Each number is 50 + 10 x the weight over its row's rms, rounded and kept within 0 to 99. Layers, rows and columns count from 0. The size before them is the row's rms in percent of the matrix's.

# layer 3 MLP down (transposed), 384x96, rms 0.0507, rows 208-244, columns 0-95
129:47 50 36 51 41 54 51 58 56 74 23 40 59 62 50 37 40 49 47 66 50 57 57 59 49 58 33 55 51 55 33 54 38 44 41 53 50 33 48 70 48 33 37 55 55 35 49 53 57 46 53 51 65 59 51 50 43 50 60 52 55 49 48 63 54 67 79 55 38 48 36 44 54 40 63 43 68 51 54 39 41 54 71 45 43 57 41 37 49 54 47 54 51 61 40 36
090:50 46 45 42 53 71 50 31 54 41 40 61 58 46 61 62 55 36 42 52 54 39 56 55 65 58 43 50 39 50 37 50 45 59 74 47 44 35 58 62 34 38 60 62 56 49 35 49 71 67 47 54 33 59 41 58 39 65 63 41 56 55 48 59 59 51 48 56 53 43 64 51 52 61 38 48 55 58 49 40 42 43 35 48 55 39 49 66 49 39 60 47 53 39 23 41
168:48 42 50 74 47 63 48 39 34 51 48 38 62 71 48 58 53 61 63 64 49 26 52 43 45 45 59 54 40 61 42 52 68 52 62 44 46 45 34 62 46 62 62 37 43 41 59 56 56 61 40 57 45 75 43 44 60 35 66 55 29 39 42 59 67 66 45 50 48 44 49 38 31 52 46 54 49 49 46 40 39 38 53 55 40 55 51 52 44 40 53 45 50 55 49 57
144:34 65 49 34 40 51 63 33 40 47 46 41 48 56 53 48 43 59 50 60 41 53 47 53 44 68 47 41 41 61 53 46 68 54 49 43 53 62 43 54 52 37 50 50 46 55 48 60 61 56 53 46 38 47 35 66 49 50 48 64 59 46 69 36 61 65 50 58 70 47 40 35 55 48 42 67 44 53 54 44 40 39 56 54 64 28 57 42 59 64 33 44 72 29 37 43
135:43 40 58 48 58 62 15 36 67 62 41 64 55 38 54 35 37 55 40 51 46 41 58 57 63 61 53 44 59 66 46 46 50 48 51 44 52 83 38 30 59 41 45 53 32 42 50 62 49 66 45 51 52 50 35 45 47 48 50 45 41 47 59 64 64 53 49 39 51 37 37 64 58 57 52 54 52 60 41 57 41 44 52 53 54 63 53 45 38 53 37 57 64 49 50 44
067:55 52 44 42 56 54 53 66 68 31 47 48 49 62 42 50 68 68 37 40 36 41 55 59 54 43 38 62 63 60 39 52 42 42 33 45 33 33 56 58 32 46 41 58 56 56 37 51 55 44 55 41 36 46 50 58 54 48 58 48 51 50 41 48 32 67 53 36 48 38 57 59 61 56 44 46 47 46 60 62 43 68 36 33 62 61 75 50 52 60 59 54 49 35 50 52
067:39 74 31 55 51 43 47 57 53 59 65 47 71 44 17 48 50 58 50 41 47 62 41 47 54 41 48 49 57 42 32 39 47 46 52 56 48 49 54 60 53 54 38 63 42 43 63 70 40 38 55 37 39 47 49 56 59 48 46 48 60 41 45 56 60 49 53 59 38 34 48 54 58 27 63 52 62 64 47 52 56 46 35 55 30 67 44 59 53 67 51 53 54 42 44 55
083:52 52 49 50 51 64 55 45 34 55 44 42 40 67 50 41 43 54 38 51 74 54 50 56 50 39 37 55 45 72 61 55 58 44 35 51 57 34 49 35 46 43 55 33 44 34 44 41 55 38 49 53 49 47 49 53 50 38 53 37 50 48 57 52 46 51 63 28 49 48 51 48 64 46 49 29 61 71 55 78 38 48 59 38 60 71 49 52 49 48 65 59 43 59 67 42
082:35 37 62 48 44 61 63 48 47 40 36 61 43 61 53 47 64 52 60 45 57 46 45 65 43 47 47 58 45 38 45 39 58 47 47 40 42 43 38 47 39 74 61 53 48 49 42 33 48 45 53 44 64 31 56 51 39 67 60 52 35 42 38 43 56 57 42 69 54 52 51 45 41 76 36 47 46 53 41 62 54 56 57 72 46 41 73 59 48 43 55 58 64 38 42 63
099:47 55 48 46 54 48 50 58 54 62 56 36 46 66 57 34 58 55 60 50 47 46 62 45 56 42 38 55 52 57 30 63 64 45 63 46 42 46 44 46 54 39 42 63 49 38 69 75 57 45 31 51 61 46 47 35 53 46 56 35 61 46 49 48 60 28 55 54 37 41 60 49 52 29 41 38 50 45 45 51 47 56 41 58 52 58 38 51 61 48 47 46 65 40 85 57
124:48 35 40 47 40 41 47 46 63 49 39 57 30 56 38 64 23 54 61 61 59 62 50 62 51 52 65 37 43 63 40 65 75 46 29 55 57 66 47 47 51 32 61 62 43 52 52 47 43 60 61 50 58 51 60 42 55 43 72 50 39 45 53 49 45 34 33 48 43 62 47 52 37 54 52 43 50 51 45 45 50 40 33 46 41 68 43 50 45 57 47 56 59 50 65 56
081:45 51 44 53 51 56 61 47 43 56 53 45 51 30 38 53 49 54 48 48 51 55 63 44 31 49 33 37 53 37 47 64 37 49 47 47 44 47 66 50 57 65 44 74 34 33 44 62 44 59 47 40 38 66 55 48 56 52 56 49 59 41 46 44 59 53 44 58 75 38 50 57 59 60 53 41 63 74 49 45 59 62 27 61 57 37 53 38 32 49 56 37 64 46 46 61
141:48 36 30 57 43 54 48 45 28 43 29 30 34 48 43 41 42 56 57 46 56 48 36 59 65 59 45 55 59 51 51 59 51 29 61 57 58 44 61 67 60 68 58 41 54 49 48 46 39 34 47 41 52 63 42 43 44 35 52 61 38 56 41 60 39 60 54 53 52 65 58 45 48 53 62 52 51 64 38 40 58 62 51 54 51 43 60 37 55 49 55 54 63 64 75 48
099:58 39 46 60 59 50 61 59 56 44 46 57 47 39 51 42 47 51 61 71 47 59 47 56 37 55 41 42 63 44 55 59 55 45 49 47 55 68 22 47 48 55 40 68 47 63 55 34 46 57 46 36 54 42 43 45 33 32 64 50 37 62 38 46 32 49 45 59 66 35 51 35 64 47 75 55 53 55 44 56 53 46 50 61 55 39 48 33 40 62 51 46 43 69 62 47
089:50 72 58 55 38 48 52 52 49 62 55 41 58 62 37 49 41 44 41 57 71 63 62 65 61 49 60 20 52 69 40 55 44 20 60 53 42 33 53 51 32 40 39 68 43 46 57 43 46 40 58 55 44 62 51 51 44 42 49 39 54 43 45 56 47 45 51 40 50 61 35 65 46 54 44 51 63 65 55 61 46 40 52 45 39 64 47 56 42 48 54 58 56 45 46 36
033:63 63 46 68 46 53 55 55 35 40 51 56 33 54 65 38 52 35 59 55 42 49 47 53 62 65 52 57 33 34 29 45 38 35 42 37 18 54 74 43 51 44 61 53 40 42 49 41 43 49 47 54 41 62 47 49 65 67 45 45 49 38 64 50 59 49 53 51 53 50 51 67 30 42 55 65 67 49 55 47 51 47 48 59 54 53 53 40 56 47 61 48 61 46 44 50
192:60 38 72 62 57 42 78 61 41 47 66 40 38 31 45 32 37 34 54 59 63 42 60 51 48 50 58 38 53 42 75 55 29 52 45 50 44 61 49 47 47 49 47 58 45 64 54 45 39 51 43 40 63 49 53 60 40 62 33 53 36 60 41 50 49 56 60 65 54 61 49 54 44 36 39 54 54 52 54 47 57 51 39 40 59 66 57 45 37 53 37 45 44 39 48 59
083:48 47 49 55 47 53 40 33 47 61 49 44 55 46 47 37 58 50 56 61 48 48 52 50 48 56 43 65 62 48 56 57 44 54 35 43 53 56 46 42 37 60 41 56 36 42 75 55 54 44 72 37 42 47 49 45 49 45 62 47 56 40 31 50 43 58 64 69 60 37 54 54 56 88 33 66 63 57 40 44 49 65 34 53 58 38 54 53 43 51 30 34 47 50 50 49
059:49 57 53 48 49 20 56 68 46 53 58 33 52 53 50 57 58 55 32 67 28 56 51 35 44 39 56 63 47 36 42 39 59 63 54 51 47 61 68 54 38 55 42 65 50 53 44 63 43 49 57 58 39 56 34 41 43 53 41 64 59 59 49 62 54 50 58 61 49 38 40 63 45 38 36 53 57 47 51 53 56 44 39 56 25 41 35 61 56 65 59 52 37 44 54 60
091:57 52 50 50 31 68 41 55 46 51 25 62 35 48 50 67 35 30 60 48 42 44 44 43 56 73 51 53 49 43 51 58 71 57 27 57 49 67 43 53 61 48 69 46 42 44 42 44 55 40 48 58 51 53 47 58 59 43 68 52 55 48 51 36 59 62 44 59 62 70 48 38 57 41 45 49 35 32 55 64 52 40 38 43 38 50 51 39 50 49 49 46 60 61 55 42
125:49 55 45 53 45 58 43 37 52 47 44 34 58 45 51 50 51 49 51 44 67 44 43 35 47 61 63 55 54 41 61 35 60 49 59 53 39 55 37 52 63 61 55 38 39 66 45 60 46 48 29 62 61 80 37 46 37 63 35 57 47 52 57 39 62 47 54 48 46 73 56 45 51 49 44 46 62 53 42 28 52 37 47 67 42 64 50 52 46 59 69 36 49 60 50 29
109:52 47 58 39 40 57 31 50 40 40 44 53 35 46 50 52 64 56 46 37 57 44 62 62 56 58 49 35 46 35 60 49 58 51 43 46 54 64 71 52 48 48 71 55 23 73 67 60 60 53 54 46 61 55 54 60 27 49 45 47 50 49 44 66 45 38 53 54 42 44 56 62 62 34 39 35 47 50 47 68 54 45 48 48 42 26 52 43 49 49 49 61 67 52 51 40
095:46 34 44 54 53 48 52 54 47 44 51 42 49 56 54 64 52 33 75 36 76 27 44 45 55 57 59 45 71 63 44 40 56 39 29 60 42 54 42 52 40 53 58 51 54 49 49 52 50 44 30 43 57 55 48 45 48 58 58 51 60 61 40 41 67 18 45 49 50 51 39 59 57 53 58 47 46 42 37 37 65 55 52 69 47 48 62 41 64 47 60 60 50 49 53 53
054:63 53 41 60 51 36 45 41 41 52 50 34 55 41 59 27 80 51 56 34 35 43 62 58 61 40 54 59 47 42 45 51 47 50 49 49 37 41 45 32 48 69 43 43 65 58 53 42 49 57 41 44 42 48 54 64 52 55 45 65 48 63 49 49 42 51 56 68 42 57 65 37 37 53 52 72 47 53 62 58 52 54 37 56 45 63 57 52 48 55 51 20 45 59 61 50
099:29 47 58 48 56 54 50 55 33 58 49 42 58 61 63 36 44 72 55 46 40 41 45 69 32 58 41 50 46 28 41 56 62 63 52 38 52 58 52 36 68 52 55 44 50 61 47 42 55 45 39 35 51 38 45 45 69 47 49 60 42 43 53 57 40 59 63 49 51 57 66 50 45 74 61 48 40 39 53 33 53 61 39 51 50 46 59 29 63 39 54 44 63 56 50 43
064:57 71 34 51 55 50 35 57 58 53 47 47 36 40 63 57 41 65 67 51 58 50 44 44 63 37 44 61 49 21 52 31 34 55 52 45 50 35 45 55 45 55 41 58 48 47 41 51 44 50 54 79 40 48 46 46 58 48 36 47 54 48 38 47 69 55 54 51 41 56 48 51 48 34 43 55 55 57 62 57 43 60 48 62 53 42 73 35 51 58 65 40 68 57 37 48
067:41 46 55 52 39 61 48 46 44 56 59 61 77 45 25 62 48 62 46 36 44 67 42 55 44 35 56 49 60 68 25 42 38 55 47 49 45 47 49 57 51 50 45 52 40 42 38 53 50 63 68 52 35 52 60 64 47 36 45 47 54 61 38 54 28 55 63 53 51 40 56 53 50 45 56 48 51 70 46 50 46 42 55 56 36 57 53 56 48 75 58 60 50 30 39 43
061:51 71 19 39 51 45 49 53 75 52 54 48 59 48 57 43 43 82 49 41 46 56 48 40 59 45 41 57 46 39 43 50 33 53 59 40 47 41 50 47 59 60 33 65 39 42 64 33 56 54 55 39 48 58 43 46 59 49 41 60 48 58 53 52 50 61 49 60 54 54 67 43 52 59 44 40 35 51 51 39 56 36 33 49 47 42 74 53 62 58 51 40 46 36 53 47
093:61 62 49 44 63 51 60 51 50 49 48 56 53 53 45 64 65 34 45 44 50 63 29 41 56 61 47 64 38 65 52 28 55 42 56 51 44 48 63 73 43 66 60 39 44 57 38 33 60 68 34 47 56 40 46 54 49 46 44 55 70 49 41 56 50 51 60 55 42 61 40 58 41 27 44 59 41 57 45 35 46 32 53 45 32 49 55 34 49 56 60 57 47 59 56 42
123:53 47 39 48 40 38 47 45 54 38 54 43 39 57 73 50 41 56 60 44 40 55 54 42 50 64 48 49 44 54 55 53 61 34 57 25 36 30 58 54 48 62 36 52 57 43 55 46 52 48 63 60 41 62 52 53 45 27 47 55 42 52 53 62 69 20 45 64 40 57 66 37 48 41 62 46 53 66 57 64 46 60 40 48 48 67 40 49 57 53 49 56 50 36 62 61
088:78 56 54 41 51 35 34 53 58 64 29 63 40 54 54 49 42 44 42 59 57 45 36 56 56 46 71 53 47 49 60 54 39 50 49 38 40 43 38 49 29 47 30 55 55 56 48 59 53 49 40 56 46 44 48 70 30 58 53 59 46 50 46 61 39 57 31 43 42 53 44 38 54 41 47 65 56 59 65 75 60 48 45 50 71 42 37 45 56 49 51 54 60 55 51 40
098:51 46 35 31 59 48 40 55 62 44 55 48 67 37 47 51 40 75 43 45 47 48 34 53 46 44 41 54 57 39 76 51 49 52 43 35 39 41 39 66 66 50 56 53 61 54 38 70 48 51 72 56 61 32 58 50 48 55 56 41 72 40 46 38 42 40 52 51 37 58 57 35 62 46 57 44 53 42 48 43 53 49 52 38 44 51 75 47 41 49 57 45 54 65 46 52
046:43 55 43 46 61 43 60 63 47 57 41 33 57 34 56 50 44 49 40 52 54 54 44 48 48 58 57 64 30 60 66 57 45 52 42 30 62 44 46 46 55 54 47 53 30 54 50 59 53 54 46 52 38 46 54 50 60 37 34 47 71 59 41 54 45 64 40 63 50 55 52 47 39 61 41 47 68 60 37 42 45 53 49 40 56 11 60 45 58 63 51 47 66 60 55 32
164:38 59 59 56 39 46 53 77 26 48 44 66 47 30 61 39 58 49 47 51 37 50 44 61 36 53 35 59 56 51 53 60 31 59 43 68 59 60 57 36 28 48 50 42 69 44 51 48 44 61 52 44 55 51 48 46 60 39 52 44 44 59 46 52 40 51 52 50 46 59 52 44 53 42 47 59 55 66 51 61 54 53 57 50 54 70 45 53 42 44 26 27 63 51 55 39
077:58 59 37 56 72 60 55 63 52 44 44 53 57 56 40 37 62 56 41 45 42 41 58 55 52 44 48 58 64 46 44 66 61 43 54 68 58 48 51 55 47 75 34 74 55 51 47 60 24 39 60 42 53 52 55 47 38 34 41 48 47 59 61 45 46 36 44 40 30 49 35 51 52 60 48 53 63 58 62 38 38 55 36 49 36 49 37 45 44 54 39 54 58 64 37 55
075:54 65 36 48 54 38 54 51 63 49 35 44 55 43 49 52 46 45 46 42 64 58 42 55 56 56 59 58 45 51 58 37 46 62 49 44 47 23 55 58 51 60 38 77 41 38 45 50 50 59 49 40 36 62 31 54 58 50 47 53 64 61 56 42 57 60 41 75 40 74 61 39 31 45 37 35 40 56 48 51 49 48 52 42 61 39 59 49 69 52 65 50 56 41 42 42
132:33 50 60 58 56 50 54 60 49 49 46 58 50 53 55 37 57 56 31 35 60 67 43 66 38 43 57 50 57 32 63 50 46 42 57 35 67 33 51 42 42 53 44 56 50 57 37 47 41 61 38 61 52 68 42 64 70 36 58 46 47 49 71 39 41 55 47 48 52 53 24 40 40 42 48 46 58 52 31 62 60 43 52 57 66 55 50 62 58 35 44 59 60 48 55 42
# layer 3 MLP up, 384x96, rms 0.108, rows 209-244, columns 0-95
110:53 51 46 33 57 56 47 47 46 37 55 51 57 51 53 73 51 38 49 51 55 43 70 50 56 59 32 52 51 48 56 50 39 62 56 55 56 20 47 54 26 40 52 58 53 54 34 50 45 58 40 49 57 58 32 48 41 58 67 30 58 64 35 52 52 51 61 53 51 55 69 53 45 48 32 52 48 53 48 42 48 62 31 35 50 40 64 56 46 53 47 69 49 60 28 54
116:54 48 26 35 57 47 55 55 51 31 56 58 53 53 48 69 56 38 47 41 56 71 53 47 56 44 39 41 54 56 49 45 40 40 56 44 46 46 41 41 45 45 44 64 46 67 38 51 52 52 73 33 62 43 35 52 48 55 46 38 53 63 42 50 45 51 57 67 48 54 54 63 65 47 32 42 58 58 70 44 61 46 35 43 64 45 48 46 45 63 47 57 50 78 30 50
121:62 62 43 60 48 23 31 43 58 36 60 38 58 45 50 37 57 51 55 43 51 52 46 60 56 40 45 56 49 39 43 58 30 52 63 57 33 57 58 45 64 55 34 44 51 39 47 53 59 42 51 61 49 33 57 29 58 61 45 64 35 49 54 55 45 29 54 48 48 55 55 54 63 51 62 38 35 43 59 39 68 58 45 54 61 70 50 60 59 37 51 61 42 56 52 37
093:46 51 44 55 55 50 25 36 66 50 36 52 42 39 49 42 56 62 29 41 45 55 68 53 69 43 49 46 56 59 41 52 46 58 46 50 49 58 45 51 37 34 50 59 44 32 46 61 59 67 48 37 40 58 51 36 57 52 43 46 45 61 55 71 52 59 41 36 47 50 38 64 45 48 51 49 58 69 41 66 48 56 46 56 69 66 70 46 49 54 57 68 54 38 45 37
086:58 35 45 46 59 53 50 59 58 36 46 50 50 59 50 53 72 59 40 53 34 45 63 59 53 43 38 58 58 54 44 57 45 52 23 50 43 38 47 56 29 41 31 53 53 60 29 55 56 44 48 53 38 40 56 62 53 54 68 42 51 42 43 54 34 65 45 36 52 41 50 67 61 53 36 37 49 46 56 60 58 60 42 40 51 73 77 47 48 55 52 51 49 38 55 44
069:57 61 39 46 62 40 53 45 46 39 49 59 42 60 24 37 47 41 60 49 52 70 56 45 53 48 38 48 80 46 31 56 44 53 39 54 20 43 49 63 59 43 54 54 60 48 49 59 50 57 53 53 54 38 50 62 59 62 42 55 61 42 50 71 55 54 38 39 51 52 52 47 52 33 45 41 52 57 44 38 42 57 54 55 45 54 56 57 59 60 51 58 57 77 37 34
100:55 39 45 55 50 56 40 54 24 57 50 30 58 78 59 54 44 45 52 53 65 43 62 60 35 52 43 42 50 55 58 53 58 59 31 41 49 53 66 46 34 37 47 43 37 46 47 54 66 35 55 42 60 50 43 56 63 64 58 51 43 46 37 51 31 59 59 56 34 41 63 42 57 40 40 38 51 63 59 53 51 56 74 44 51 59 62 44 44 50 47 62 36 46 56 41
088:46 39 47 55 65 65 54 56 45 49 43 45 23 53 59 43 44 68 35 39 64 61 38 51 56 48 61 60 55 32 52 47 41 45 47 55 37 30 56 61 38 52 55 57 37 54 48 44 50 46 56 37 62 58 70 40 56 58 55 38 35 60 37 50 50 60 57 45 60 51 43 53 59 61 51 35 32 41 57 63 53 60 55 68 42 29 61 51 66 62 45 54 40 50 43 46
104:48 63 22 50 42 38 59 50 48 42 48 37 37 57 55 43 64 63 54 63 53 49 43 46 57 32 58 59 50 53 44 52 57 31 53 50 37 40 43 50 45 59 42 63 52 64 39 57 49 38 43 62 64 48 46 32 43 51 63 39 65 51 52 66 63 30 57 35 61 56 45 59 48 46 51 35 50 61 49 36 45 66 33 59 45 60 42 62 41 53 47 45 65 58 69 44
104:65 62 67 59 66 53 47 36 46 59 48 55 62 49 62 49 76 45 37 53 43 36 52 52 61 58 45 63 44 51 41 39 34 61 69 56 49 43 57 48 45 58 22 59 61 41 28 54 54 37 39 47 44 43 42 50 68 64 30 45 59 41 43 62 51 51 56 64 56 44 51 46 50 51 44 51 60 60 42 50 38 50 61 54 64 37 53 49 39 34 57 62 45 51 42 43
099:63 34 43 38 36 50 54 51 50 40 51 43 48 67 54 56 57 47 55 45 55 36 63 55 61 65 45 44 40 45 49 51 43 67 48 58 44 65 53 56 51 50 36 72 40 35 51 52 47 39 58 44 43 49 46 57 24 70 49 60 64 55 29 51 54 57 59 54 74 43 46 58 64 31 51 52 51 60 35 35 38 46 31 55 52 35 55 30 50 50 49 44 56 48 52 47
134:52 61 33 41 42 41 41 56 51 41 47 34 49 50 36 57 40 63 47 45 62 47 33 52 49 65 49 58 46 30 43 62 62 50 60 51 50 50 65 53 63 61 55 39 58 30 53 35 41 45 48 64 56 57 25 51 50 44 63 55 51 69 53 66 33 55 47 42 54 60 53 52 41 43 55 47 49 71 42 34 51 64 52 54 48 42 60 45 55 47 48 48 44 44 84 43
086:64 64 39 54 63 45 46 52 45 55 42 50 59 43 69 37 45 66 43 77 51 55 41 42 45 58 49 51 61 45 49 47 43 63 50 52 33 65 23 55 42 50 36 57 51 60 36 47 63 55 52 55 47 44 60 53 43 41 68 47 48 53 38 60 50 44 62 45 57 37 41 48 57 50 54 23 55 45 39 53 52 71 65 47 58 58 44 41 43 70 41 51 54 70 41 49
099:42 63 53 59 63 56 63 53 40 45 50 42 66 56 44 53 41 48 54 40 52 56 43 57 61 44 64 28 56 55 55 51 51 36 47 64 33 28 44 42 46 32 25 65 46 47 49 44 52 42 74 51 59 62 53 35 45 49 43 44 63 56 38 52 50 58 65 42 46 43 37 61 56 36 43 60 68 70 51 55 45 49 56 43 31 56 58 43 41 39 46 43 57 64 51 42
074:51 40 33 64 57 39 61 59 26 52 44 54 39 54 72 45 55 49 56 48 41 55 54 48 53 65 51 45 46 42 34 54 53 59 43 55 41 64 60 26 46 50 44 55 58 44 50 44 40 53 46 55 53 60 61 34 70 76 38 51 70 47 54 43 59 58 44 48 56 41 41 55 52 55 61 51 61 66 44 30 57 58 44 58 58 51 46 45 45 45 56 62 32 61 26 46
166:49 51 57 49 32 36 40 52 67 45 49 48 51 39 47 54 42 51 55 65 69 48 52 42 54 48 57 58 55 38 60 43 46 56 48 62 50 58 46 56 62 64 57 53 68 44 52 60 65 47 45 71 40 46 53 66 40 31 49 43 48 44 58 55 67 34 45 50 68 55 37 42 43 51 44 61 38 47 42 46 54 65 54 40 66 59 55 60 28 43 25 50 29 44 32 45
092:44 41 57 57 40 36 40 36 46 46 46 44 48 57 64 36 58 48 28 67 59 35 61 60 59 58 59 50 48 43 28 55 55 54 28 40 54 48 37 47 37 51 52 65 52 46 60 58 62 52 56 42 46 62 53 50 45 65 48 43 66 53 42 43 55 46 60 53 63 37 43 46 57 33 44 49 47 63 51 28 52 55 33 69 65 67 53 52 66 45 29 46 42 51 44 44
078:52 57 38 48 82 34 66 52 50 53 46 46 42 43 50 35 50 52 46 51 26 61 62 38 42 35 48 56 58 39 52 43 56 52 38 43 38 59 53 63 43 48 61 56 44 46 35 56 50 43 51 68 51 63 47 62 49 49 56 57 67 59 43 65 54 66 51 34 57 37 51 56 46 42 40 37 71 49 41 47 63 51 46 59 39 62 28 55 50 49 55 60 62 60 43 37
092:46 54 48 60 54 43 52 44 60 52 65 37 72 51 47 38 73 65 42 57 38 47 63 58 31 30 45 49 46 53 54 50 28 53 61 58 62 37 59 49 28 59 21 57 46 49 57 40 48 43 52 53 54 48 52 44 50 60 31 53 40 51 39 66 50 53 60 43 44 37 43 52 45 57 44 46 55 56 55 42 53 62 63 66 55 61 53 57 46 28 49 61 47 45 34 47
091:50 44 40 60 54 51 37 44 39 54 22 45 42 39 62 49 66 34 59 43 47 52 61 46 52 50 58 61 41 40 61 51 47 59 56 40 37 44 29 46 46 57 40 66 32 52 46 49 43 47 40 52 44 75 50 71 40 61 63 61 53 65 46 69 53 51 49 39 45 78 50 65 52 50 47 56 62 62 39 46 41 38 51 57 59 54 58 49 40 56 64 51 45 61 50 42
059:36 57 46 60 55 54 61 54 46 40 52 45 57 52 51 42 46 43 50 46 50 60 51 48 56 49 38 55 39 63 25 38 36 51 55 53 43 46 40 52 47 50 52 75 66 40 41 33 56 40 56 45 48 40 69 57 76 63 28 43 50 38 61 46 59 65 41 59 50 64 44 51 52 51 55 51 44 52 42 45 45 61 63 28 66 70 64 36 55 59 51 43 51 40 61 45
090:53 52 63 55 56 54 28 56 50 60 42 63 44 54 50 24 47 49 25 50 46 70 56 46 59 49 49 63 29 39 58 51 29 65 61 31 48 50 60 42 44 44 39 57 58 63 46 44 59 47 68 38 43 54 60 57 53 42 51 59 38 31 45 48 49 61 42 59 49 63 49 60 54 48 44 57 37 52 60 66 38 41 61 35 56 46 49 49 44 57 46 45 56 50 35 66
078:50 57 43 60 59 35 42 35 43 50 35 31 50 41 56 45 74 45 63 38 33 56 57 64 52 47 48 45 43 41 45 60 54 48 49 51 34 36 39 45 57 41 45 64 67 45 43 26 43 53 50 39 52 46 68 45 70 54 43 56 54 67 53 47 49 47 63 48 50 68 54 41 31 55 51 60 55 56 46 39 45 43 32 57 56 74 58 50 49 43 64 41 41 45 51 45
102:28 52 55 42 53 34 40 60 67 67 35 35 54 67 52 49 58 63 52 52 46 41 51 60 35 64 63 37 53 43 41 63 64 57 60 60 44 50 38 39 67 38 44 56 39 52 54 51 53 46 52 58 49 39 50 42 53 58 48 51 44 45 39 83 38 43 59 44 58 66 50 51 44 47 48 59 49 41 61 42 51 48 35 32 62 57 54 41 62 60 41 56 40 43 59 36
077:55 66 38 40 45 40 31 59 52 54 47 52 34 29 53 59 38 68 59 60 64 62 45 45 62 39 61 45 40 32 52 43 41 61 41 52 42 40 49 52 53 43 46 51 49 48 57 48 41 45 53 72 52 50 47 58 53 44 41 64 46 43 47 77 72 48 47 44 35 47 45 61 50 52 45 50 61 58 43 53 64 67 51 71 51 47 61 35 36 72 54 43 54 50 47 41
059:50 51 48 56 39 52 48 48 55 44 52 50 33 58 30 58 49 56 40 48 45 75 44 58 36 50 60 55 55 52 30 52 55 62 35 66 48 45 56 69 45 62 69 56 54 31 47 45 59 55 42 56 55 42 51 48 58 51 45 61 44 47 49 61 52 57 53 24 71 58 65 43 26 41 36 34 39 68 39 41 38 59 49 51 48 53 55 53 47 52 43 60 45 56 33 42
086:55 62 23 39 63 41 42 40 62 63 56 45 48 37 62 49 38 88 56 40 51 50 40 42 59 40 61 56 38 47 48 68 42 52 58 40 43 43 52 53 68 55 27 59 53 42 51 40 51 51 49 39 60 54 48 48 40 52 43 50 55 53 39 57 46 70 52 54 62 60 60 49 48 54 43 43 39 56 54 43 57 40 38 65 53 45 77 56 52 51 39 42 46 48 51 57
113:44 76 69 49 69 29 77 32 60 41 58 46 49 52 40 63 58 47 37 40 54 60 47 55 65 67 56 45 46 49 47 38 40 41 49 56 43 44 52 50 38 53 45 54 55 55 37 33 55 57 41 48 49 45 45 52 56 51 68 53 48 54 50 73 57 39 50 50 42 61 40 51 63 42 33 63 57 60 31 37 43 39 46 46 45 47 38 47 55 55 56 64 41 58 53 60
124:58 74 37 63 39 51 56 41 59 44 51 46 41 57 60 65 50 59 54 69 50 44 49 46 37 41 65 64 41 31 66 63 50 23 43 49 48 28 36 56 38 54 48 59 55 38 44 48 51 40 53 48 47 65 46 52 48 52 40 56 47 53 56 56 65 34 66 54 60 67 48 53 53 61 51 35 61 46 40 42 42 41 35 45 64 56 38 61 44 51 39 56 58 63 50 45
074:51 68 49 43 56 60 66 34 41 58 36 60 56 36 62 46 52 67 55 46 47 68 53 40 38 40 49 44 54 48 56 42 50 40 49 42 46 49 50 50 72 52 54 71 59 43 34 31 42 37 41 48 57 42 66 53 60 36 55 49 50 57 49 39 65 44 57 51 40 58 53 31 46 53 54 36 55 45 53 37 55 54 53 63 49 50 61 55 33 24 46 51 52 52 31 70
117:49 49 37 28 49 54 41 59 41 38 49 58 68 39 54 39 49 74 55 48 44 57 33 48 61 52 61 60 43 45 58 55 40 42 47 40 36 48 42 56 65 45 53 57 66 50 38 55 53 35 67 49 58 52 46 51 49 33 58 38 56 31 33 58 64 61 48 41 40 50 63 55 52 54 54 43 56 42 55 64 65 60 44 49 52 53 72 45 29 70 53 32 56 49 49 59
071:54 50 45 40 47 32 45 47 39 68 48 42 52 54 74 44 44 47 48 54 58 67 49 59 47 59 67 57 42 41 46 78 34 51 52 32 46 59 44 57 38 23 60 54 48 51 48 41 68 56 53 51 46 52 59 58 55 46 47 40 58 48 53 71 64 50 37 47 67 51 44 53 44 38 57 54 47 62 50 35 33 51 39 56 68 36 54 56 57 74 49 56 47 49 54 50
136:45 64 45 55 41 29 46 46 54 45 65 62 38 46 61 56 59 47 51 55 69 42 48 55 64 53 43 53 54 43 45 51 44 39 50 75 57 62 30 50 51 52 37 44 63 57 39 46 51 51 45 48 43 40 43 68 54 33 72 53 53 36 38 39 54 39 49 48 49 46 41 45 47 44 52 51 48 56 42 44 56 61 37 53 61 56 74 71 54 57 17 50 42 39 49 59
084:55 51 32 41 56 55 60 71 54 51 59 47 36 67 41 32 45 46 58 51 60 42 56 45 49 47 58 61 53 62 35 58 46 48 55 56 42 58 71 69 67 38 53 68 56 50 47 51 55 41 43 42 49 53 62 53 53 37 51 36 53 48 43 59 48 55 45 41 31 66 34 46 35 50 49 46 57 67 52 37 34 62 52 52 52 53 50 52 35 42 30 55 48 67 24 43
092:59 45 60 24 53 53 55 49 29 45 46 46 53 48 61 56 33 61 52 44 57 47 40 43 60 41 79 33 47 62 72 52 40 57 54 42 36 40 51 68 66 63 44 66 51 45 50 53 49 51 51 38 49 48 50 57 50 60 58 38 65 47 43 56 64 63 46 41 47 66 41 59 34 42 47 59 57 57 48 43 49 44 41 51 57 37 67 49 45 44 41 44 50 65 27 56
117:47 44 40 39 53 49 54 63 30 31 66 47 53 46 59 40 63 42 45 37 50 45 56 67 53 49 46 50 35 63 58 49 44 60 54 56 43 44 45 50 55 34 57 52 62 52 47 44 35 45 77 32 29 48 43 57 49 52 61 44 61 58 24 50 35 55 58 69 49 26 52 41 38 43 51 65 54 62 44 48 57 52 44 51 46 52 53 48 55 36 68 55 56 66 54 47